Weights of a small GPT-style language model, trained from scratch on English Wikipedia: 6.19M parameters, RMSNorm before each block.
Each number is 128 + 24 x the weight over the matrix's rms, rounded and kept within 0 to 255. Layers, rows and columns count from 0. Numbers have three digits each.

# layer 9 MLP down (transposed), 448x160, rms 0.0757, rows 81-94, columns 0-159
137102102121106114141163132158142089090102151138114185156143151109130151124126134099109120130183092149184147121100106114162122110085149091152151140085134126135138107159123108105148115123100158158125089126155136122120129111135091107141124138124149134167100115141144111120111177145107120127085168123141087118128134148115141133145095129167115131144122152123127120102124157101155127176068126111167151135134175118150117110136156086113104134142137066116175146118118098143192094097178139
105162091112104152122084094123151145150139113127113140087122170142116135150160095115109127130108126149100148170114102115089104110154132158101140145117066098134096157102141133133146141135123129159078158147127127145142104109152102157145134151086161158134133157068132147179149124105133140126123163094125116130117120117087094121118097143121157132154098107118128138127092102148114139122146125093119144098135105161107145135158123094156150138099133131113124138133119107081117113115104129
168145119110125130116149120161149144110100108117095140154139109105109145142133133115137097099108131110135139110148183095208128127162137169120109086143105109144119143111124131127090138123131138131077107143110087113136100165120142141127134109162152125133181128168134121161172130160109156074133162135139153146120116123149143093145142166164112133126109159125109119145110151155124131117126090116134149121121128124135097162154114134129139098136132176145156105133131185161128141117181121
138095129175107137106110133148107145085135130159084108142125145150080171113182126099136157109138120139114134090110114122160101097140125143124131084134101169111137161151131117127141186120137140124069150143173125114147110087112127169091137135117125062129128136168090161075145127168128133118157119132098089156173148127135129115138136138158163134082063131119071124144126164143156124127123133161129112134136115127107120132097115143119106131133140145129160154166141164137153151114118116
152131126126121114139152087114143162133139097106176140105165154154059101153135172149110134148127140109139138128110130131065115104106106147165093128070104086137111105133121138203124114179121093144130138108180107127181096163117141117164110126100143114106173106143136113115107108137153130116070118117140101134146138123163106147093105128127085152119131141117112145117123133128117132106097133084172128147133137132096098156124123131088120146123130099083141120122107133148131156140143154
151141129152160111109120125118132109119137152111135181117084132100130133155141115142181095136146061125159116117120100150164138131143143142093110122158113137118168109093117073117132098146126138104192136157151126146117137125114105126114117142129150135122129063112141103103176133159144089156134087134174092135131148093148138126138115140192158093115132146124140139110078126087110138101125137141171149102147154141089142114089177132137136147090153133138147119108105105125141118140118115
142116096134160160113099115115145123129080101132086134102149143115100115134137089182122166144119137093104133134116138130137105096140127165153138133127139138151103156129068118165077162128167153116129127104133130073140081133159107161135162134161152136180131122135132085103155127131136147132206146131098145123141115114135108113106131128137097093140148100135141118090125141127116154090137138101160097111105141154132101119096120124141135140126142119128149108162140104135131108127138120
178094130139132115177069106137119131119134126103095130101134128107147130147172124080109152137129173132082101103122101140117152128131155141143125119121133141147141144126097139172138122077118114123127155100102108138104109113105111114114145146113132129100163133156103152147086150163134088126127121149092131098162128116120130124175135158109146131112122147110159133127135113140139114113138120123117109132128118104121121123142154126116159179134133147113109109155146114128084125119117109
118125138158151123140081109066136132132139124154146208148128133141144159119134160101101191102147117090115109109103123101101122083192151156127153086083086118119161103161123129112086124116134139148116132079088159175154149136153162117100133171130159085139109128103109169142094123087150118161162142112128106148132157125157120094137087132144093143076106140100165101099126112110135120130121159172136177131128080158137169107083112168150145122161109185167111142131094123109118126130073163
097124127106127121133133150156143135140100119150154155108153105130141106158137137137114120147138137137123113118097181108141114170145127118141121119114120131137106125140144115122123164100125122141092154093143113131099123119085097151180108116142079085136136094132167136129118139159115120108137168135126160148107136172133143168111149152096120145112128103174120103123145147157170139117163108136102099109133118121102173103132135097135110110146135144176109139151184140132138134144131142
087133132152150133149118124103164148127140152122090143180084155142140144139161132119076086124112138139156141170117101123119114173119114151132155099164172125170094136107124142108090129097141105070114116151119124150112111125115129112121130118115180093108129115129129129105129120138136121147097102111146117103148134164149110084127183133126129140180186143128088108172118131116154148112113161155108157100143131174126097082133086104101134149172148134101148120129131151107124113145149116
098167126136104099144160156103157123158155128135128146138118112117134137103105144135120166104175091084110167112112156096144132137122117112183069113127084138164136100103160113135120132135177131122160143112117138123131167122162094149124103093152138136113101155106139137108144153162111177124087124150133106090097099119126084124118111108095123086141122114116141083130116135084111108156115145183144108163166111117141161099128122090161122089110146135072090138126193143109130142076161130
132108174140095136128128082134073118115153141135111108096134185112104100092124139159110155187136136085118167141111082096143091102148128124155130134153156132130115140118114125140107109139121088142153127145089110101094139127139135145127145149095085134087128100070121118131128101088128106178108111143094129082137139092102098104125113087161152156077125120111113126092124124134121172084165127134119113107093132096160118118204131112137130093086083136158085126113100127166123119157175168
142140137077086137119087143104085140142126148129072134110157098156086125104166153140147101138116104108121163135157120115066139131135101160149125124072142134149112148143102140148107141150119056165137175162096146107137102146117155183132113113126095121101135125118107110112124136092127083114147112168114118133137134146123071110096109113115143143074145099137098160153148162133105124144135126112137190165129121128157100084167111171095100129124126151125130149130114155061156109151129117
# layer 9 MLP gate, 448x160, rms 0.0827, rows 82-95, columns 0-159
110160109176174110114141124117145133142139103096140148121131069105142136103096122099110119108106106103134116111132100125135128118153126118134121125154165066148166160129106162118135127080113110085119157167146095183169110149136086162110090148118134126098125157146112118148097144145135120096140147168115109095129136144114129180105145130146094142147181165106099149132159099118135150153140122114157131128139130188137104107111120165120130099159130135178101112110133153136130150152182121
153125129095099170116157125100133131155090126123162177142104133116131129133135122129136085089133130175110101128087176125104125145143152135119148116121127136139120129140147121131142149127130089147143126084087110115150105156095123085063148115121178145108114063120170142109138123138121129090127099167090108092119136123137142127105147193162111119112138114164113163106117141150106139131106159142188131121110098145147141150154088109139121132110101140152136109121146133109170094076164105
118133120160125099174161131114065156107112157120116176105138127111105153103111172129102142133149130132132091115163146135120127135138112108114128108138147089166126171078120117120157154107153139091110130138094159151113094109136121170120171093124113162141113148186097076161138127101131151125175150136105173152142146150138125149105141120185096144105116112153156120119137107133136067137132096177123108166131139133120121150113079129120137147094170168128120146105126171129125107117155113
125109110144123143119136117080130117121142158090101133116099137048123150163158099145105088176182132146114124085104131135127112141149133129126113165124099159141169102141121181098091118100097131084135142120077100110151140097147087148127124125114152117137078159133131138114132122121122083107173125159116128112129143143119117146097148144114144148131138101103106123092144111116107129105105166109148162148086152122166130121147095134145140116091136159142091119074133117112132110136125114
097121118142135157137168100127092108099140157156127146126180127116110134106150141149157162152121177137165132148082118115120096141126114197095135128132088124118109111128141135139151150133146136157090112130134143120150125137152157159127134084151133178099120114158103110126115102115123139081123126139156139107170104135134114105116133118106162133139135104189158129110148075184119135172114118115095149155127131146140097127097163127123131146133112112143126163175182116153116082108074151
116131122087126110150154166115148179126130169064130122106144094138168123152130126125097117078144106114159126125114124103117112140131114119091164138123129114123115096166135162124144125115087096149085168121126080153135141129124179094127130120126114175110141158134109096149129100120144124145116103151127103119142137159142103104147151141144134136137109100117108151149172133137139146131104137119128120135166090174115145120102084146112149085108091130135098131128149146134109143147095105
204090099148112144159116146119082101090093102124110191134130117131123117103132121121137154115137166135113088142104125163124107157165103126133135135095129138139149137144077113160172121104106129098133100067134098125084129094158144105097142112126143133144140108118121113139124165142160152147139163089136133119169149145139128174126142137095116100123141174148130141095118093127141144069102093109175146136124111130146131122131137143133154087131106107141134129103160156133100170140149152
077125093161136130135116078098119159151105143136097181139081083123085171126130146168102105121102144101148107181117119126082080080128114138098158121137167159144136104111192137090126100092101122116151159101132106154168126129131131124119158138090144127176135135139138104127169147130125170128136122132085151120154128096143112107136153132121106150127137127092130141148163162133061126091125139123135103164127145139134143146098116145134164132125152128130139113127112153167107089118150135
119141151127107137133152149119105144121129125109138094078169130135121100167098138131144146152161125117132116149111145108120116139165149111145137140113113126153074125150141143126102133080095126131053129112142115108110155131113096123138110128082072091139145108129146121121139109133139098122121173119116156131114126147121135121132098158110119151114126127111113130093144165151149113116154123153107139116124132133132130080139117113160123097120110132151147163151164109144144145150130111
125117135171117082127129101134137128120161151111142144134153094131111079177115107148098146138154126121128126148104099150135111166099162122134165135117180119112108114120116139065163133117105129110135125078189121138149169100147151093139134075119140149093132110118117113152132131121127112154151161156130163092116111124141120161077111154118134144139106121109154129140139129098097115132160093132133142134121116114092103166126154137110121066087090097147066122080105147105077152127164115
135133160123106165085148104141111098130095152110104064092125129101103081124131147118101118141207105126112138123119146143123153100131124102124148130139175095171120138104139062071126152127089118125117077120095149146129199157111150154103168116133138122120132117103154137132110091139116117170206125109118120143125122112141112181144097140178181135138164146117099142144135114118141064113124087158093154181121099110168158122099123115113127112125118122118106109135160089164145107102149130
122147123157152106133122118134157117118132122121154121174168117116122104110092122109101138134129089124166100171131122121092132145115097128107139133152136186109138130101134147145142143114153135193155147089125082140132176131134142102130139106174122146134115085090109117156109129099132148122200153151134078118096146113148157147134155119115091145135113146172140119129137160135141160102171100109131190137112130133109106141090136121096107137128117111101060135099105115172130156126112102
152141128092109139136126171094130199115138139080083080082165137154129110111109135126112142115098097138137121121138109151099153107119113128115111186135066115135142118167147130064139079104101183135119121091149130153147124134147143158137155163149100118145149157133073139088131115117132130140175107136091116133133161104149107167163129087126115187121091116128133103129114114148172116122114091098120148167122104143063135132119106145124098133092114136107133145142147127141116092132146153
178116146108127130132129098062122107117119160147132136152121095092119136121153104142079101155121130141156183160131081148090138108118135118077140129139158131129140114104117141146180128169133128088124099146105125163125116125128152127090117129115157175109130129142109110173108114132147143133149115110121102106177134124140130121120104158118140122167127080090140063135146097107113096097122134093135103144121128174144092138157083181137143131150117114030111097088112084174121119126133137
# layer 9 MLP up, 448x160, rms 0.0858, rows 82-94, columns 0-159
122068105095150068107105178123119143113105160143131137131164111144151156145133140127124136126119175124168097127140132163134110112133108128114133115136165180139104132157088106121111114136121111104136091162112103132093139118137140119145130135130124079126157113142117177133115145122159115117105092159137124121120170136151145138131127156160118092101107116152114130100142121136164129157132108160154088114110148103134139122113118110104153170151130119143106131121126118123113145100112097
128081147121149138117154162144127099102117107093094142155121103079128131114110097135086159150126133143102144135128101148122159133143145117123128141139138145112085136156140111122157105124099075113132145116126135126159081107115172084112126107141158098160092105095128147120129094172133118175125126107134119075101137144149142129118129124114105139154141129120135107100107148146059116115091132184128149126111084122149116123134167105100124154138145135107152112152154054127157131106167114
142180128208066125127130118118145152116133115125117117065153145139110137142116111144139099128160094145146106158153066101093132131108139103117124128110131133156135092162124130080133097141113097133172094124107139121134133069101173144124145139136123141112117146111122158128111106115127115125107133139150134090118111172116142147131084141109104135149130119147113119168186093088116127117130130119099167127131139113137131150118085173117108144088143103073108067108120103131123137130110105
142123115150133150108123110121137063092130117106107174133140121160090101164089125136132105103087096119156167138116156095109078091150126085140153113110102104117104125129133129094121141139122116139123136093157138149130142139140145154143057149129101157114146174115033112137126126168123150114113137109127168141124156104126099144116133139103132142113180131113181129122130155165126144104161108113141136095090125151133154095108149117119132182126133113142136120168170134094120158139101145
165132138129136111138131130122081111115133108162166098120126140137143164149134116107109159161157157136102123132119176140113108129137127101121126131116137124098113192132120114141129137098115162167110151111109126154150109122111145107128122114092117128103140139180141103141127123137158146132134154131136181147118140130136104133170116169095092144133141167126136122139179109151173119142124138145098112146101089130152115107171114130117107162147156122150113156129125159154046144163149142
134136117137107150101104125157140110153146096114093152163114127123116124140103163164117100102095133111160157104164128122161128146101082137102131070139170093136116106140148166128112118125101105142104140121127117136101178110180113116117104119159104149124175129128122097133139117081129097122106103111147130173143097163144117123137148129125167117178101170111128110100132115090112144108134154111131113148121099129133127131102118092105097116133132136112174153141120132143137170149105155
119118154119111124130118103168146130098140132196151107162115133112120100123111131112110132134082083151125133095093177126137109125117154143116120107152139155115148128079160109122097153144160143145120102114101138113105098120165103133132144152181158121117130116108117105133132123111112148125133133105162118140137132130151111112129135153145114131181111115109145135113093129120114141163186112126153161127095138104116146116089135129129115105132149121114092142129125162131141090102154114
172116077080137133125094149139088122121181107151180098132109151118134117106170141104159110166119131103098111120169169093134136127084132128120157138090145124120105107136127120112124109117107122112140107165085168138151114129179128118136155100145178101161113169118101095145148096157103149131120089129070104172081122203155150102155108127085151138084164126127125077150128128128180103141076118138095146097143161094084096071115107074097079144146097121074141127107113170158141131102138165
119126137089100089110134129089086129079158111127131098111126127139084148175152128164157147141112139115106122109115118162067128102064159121135170126137133133165138131130147139132092127133101119165132100163112138118135096105151135132142156139090154107118104147150106122140150086104128120126160114150122128098138134152122100112103123109125108102099159120138113117162105134139127078169144158110138127163126093089134168120129140111124127135102172133090156186092135138146106111147106136
094157102113111104131130124174123109111113121128166086104136100103123136137161137109133125083164080116158117093163126133137114117149091114140109118146128133130084131170094096178099107174129153158144075107134116186091135174086109129098145132106156166142138110102124144136104151136119146102092122105130103179118132149158150146111119117101156099124135125184141137079134148125146136131105120119104139145151150126147144092115095146142154167086141172167151143104182084110145118102068124
133132083163133148157153192122157142110120106100108169084118139153153112139073129149156137068075114093144124140149088092135126108105093081155124146070104156109142135140129112124132103147107151129123095099163088085092137136166132126135089120097121128163091116144114140133159143117103162101104151163123097119135153073162094104138139151106073110082063125094147122119191136126110136097129099122132094149098124147127159127127139138170158113166093099080152127152079161163090133128137129
145155136133116110125112105111117114128077128114125114167146133102141110183122138141120144154143151141130127137120152139112149113144088111115139131099134109078159126140149141106149055105142151158193147170089143155134146081096137134128092157101117117093125116148148124091099149143141112137139123133142162164184110070138149124146139159146101151152143105119134133149120089172164146161143120134144112172116110157148140108152107105140144069150127119074160172132146138138132164171084155
136149171133127069114129133164167113083162131168097101147107150121113185132126150138134143092127125089135104102129135102114099147188155164106134125162149139129146120137153138167129145115169138129176188120116148074134126123088108143100137089165120115133090125157152142132134127100074151102132141099121113107139067128138082147142188130102123092143123140150123133131157116142126104168103123118090086160130139136140107130099186122151143117180133128135145133126148123101069128116101124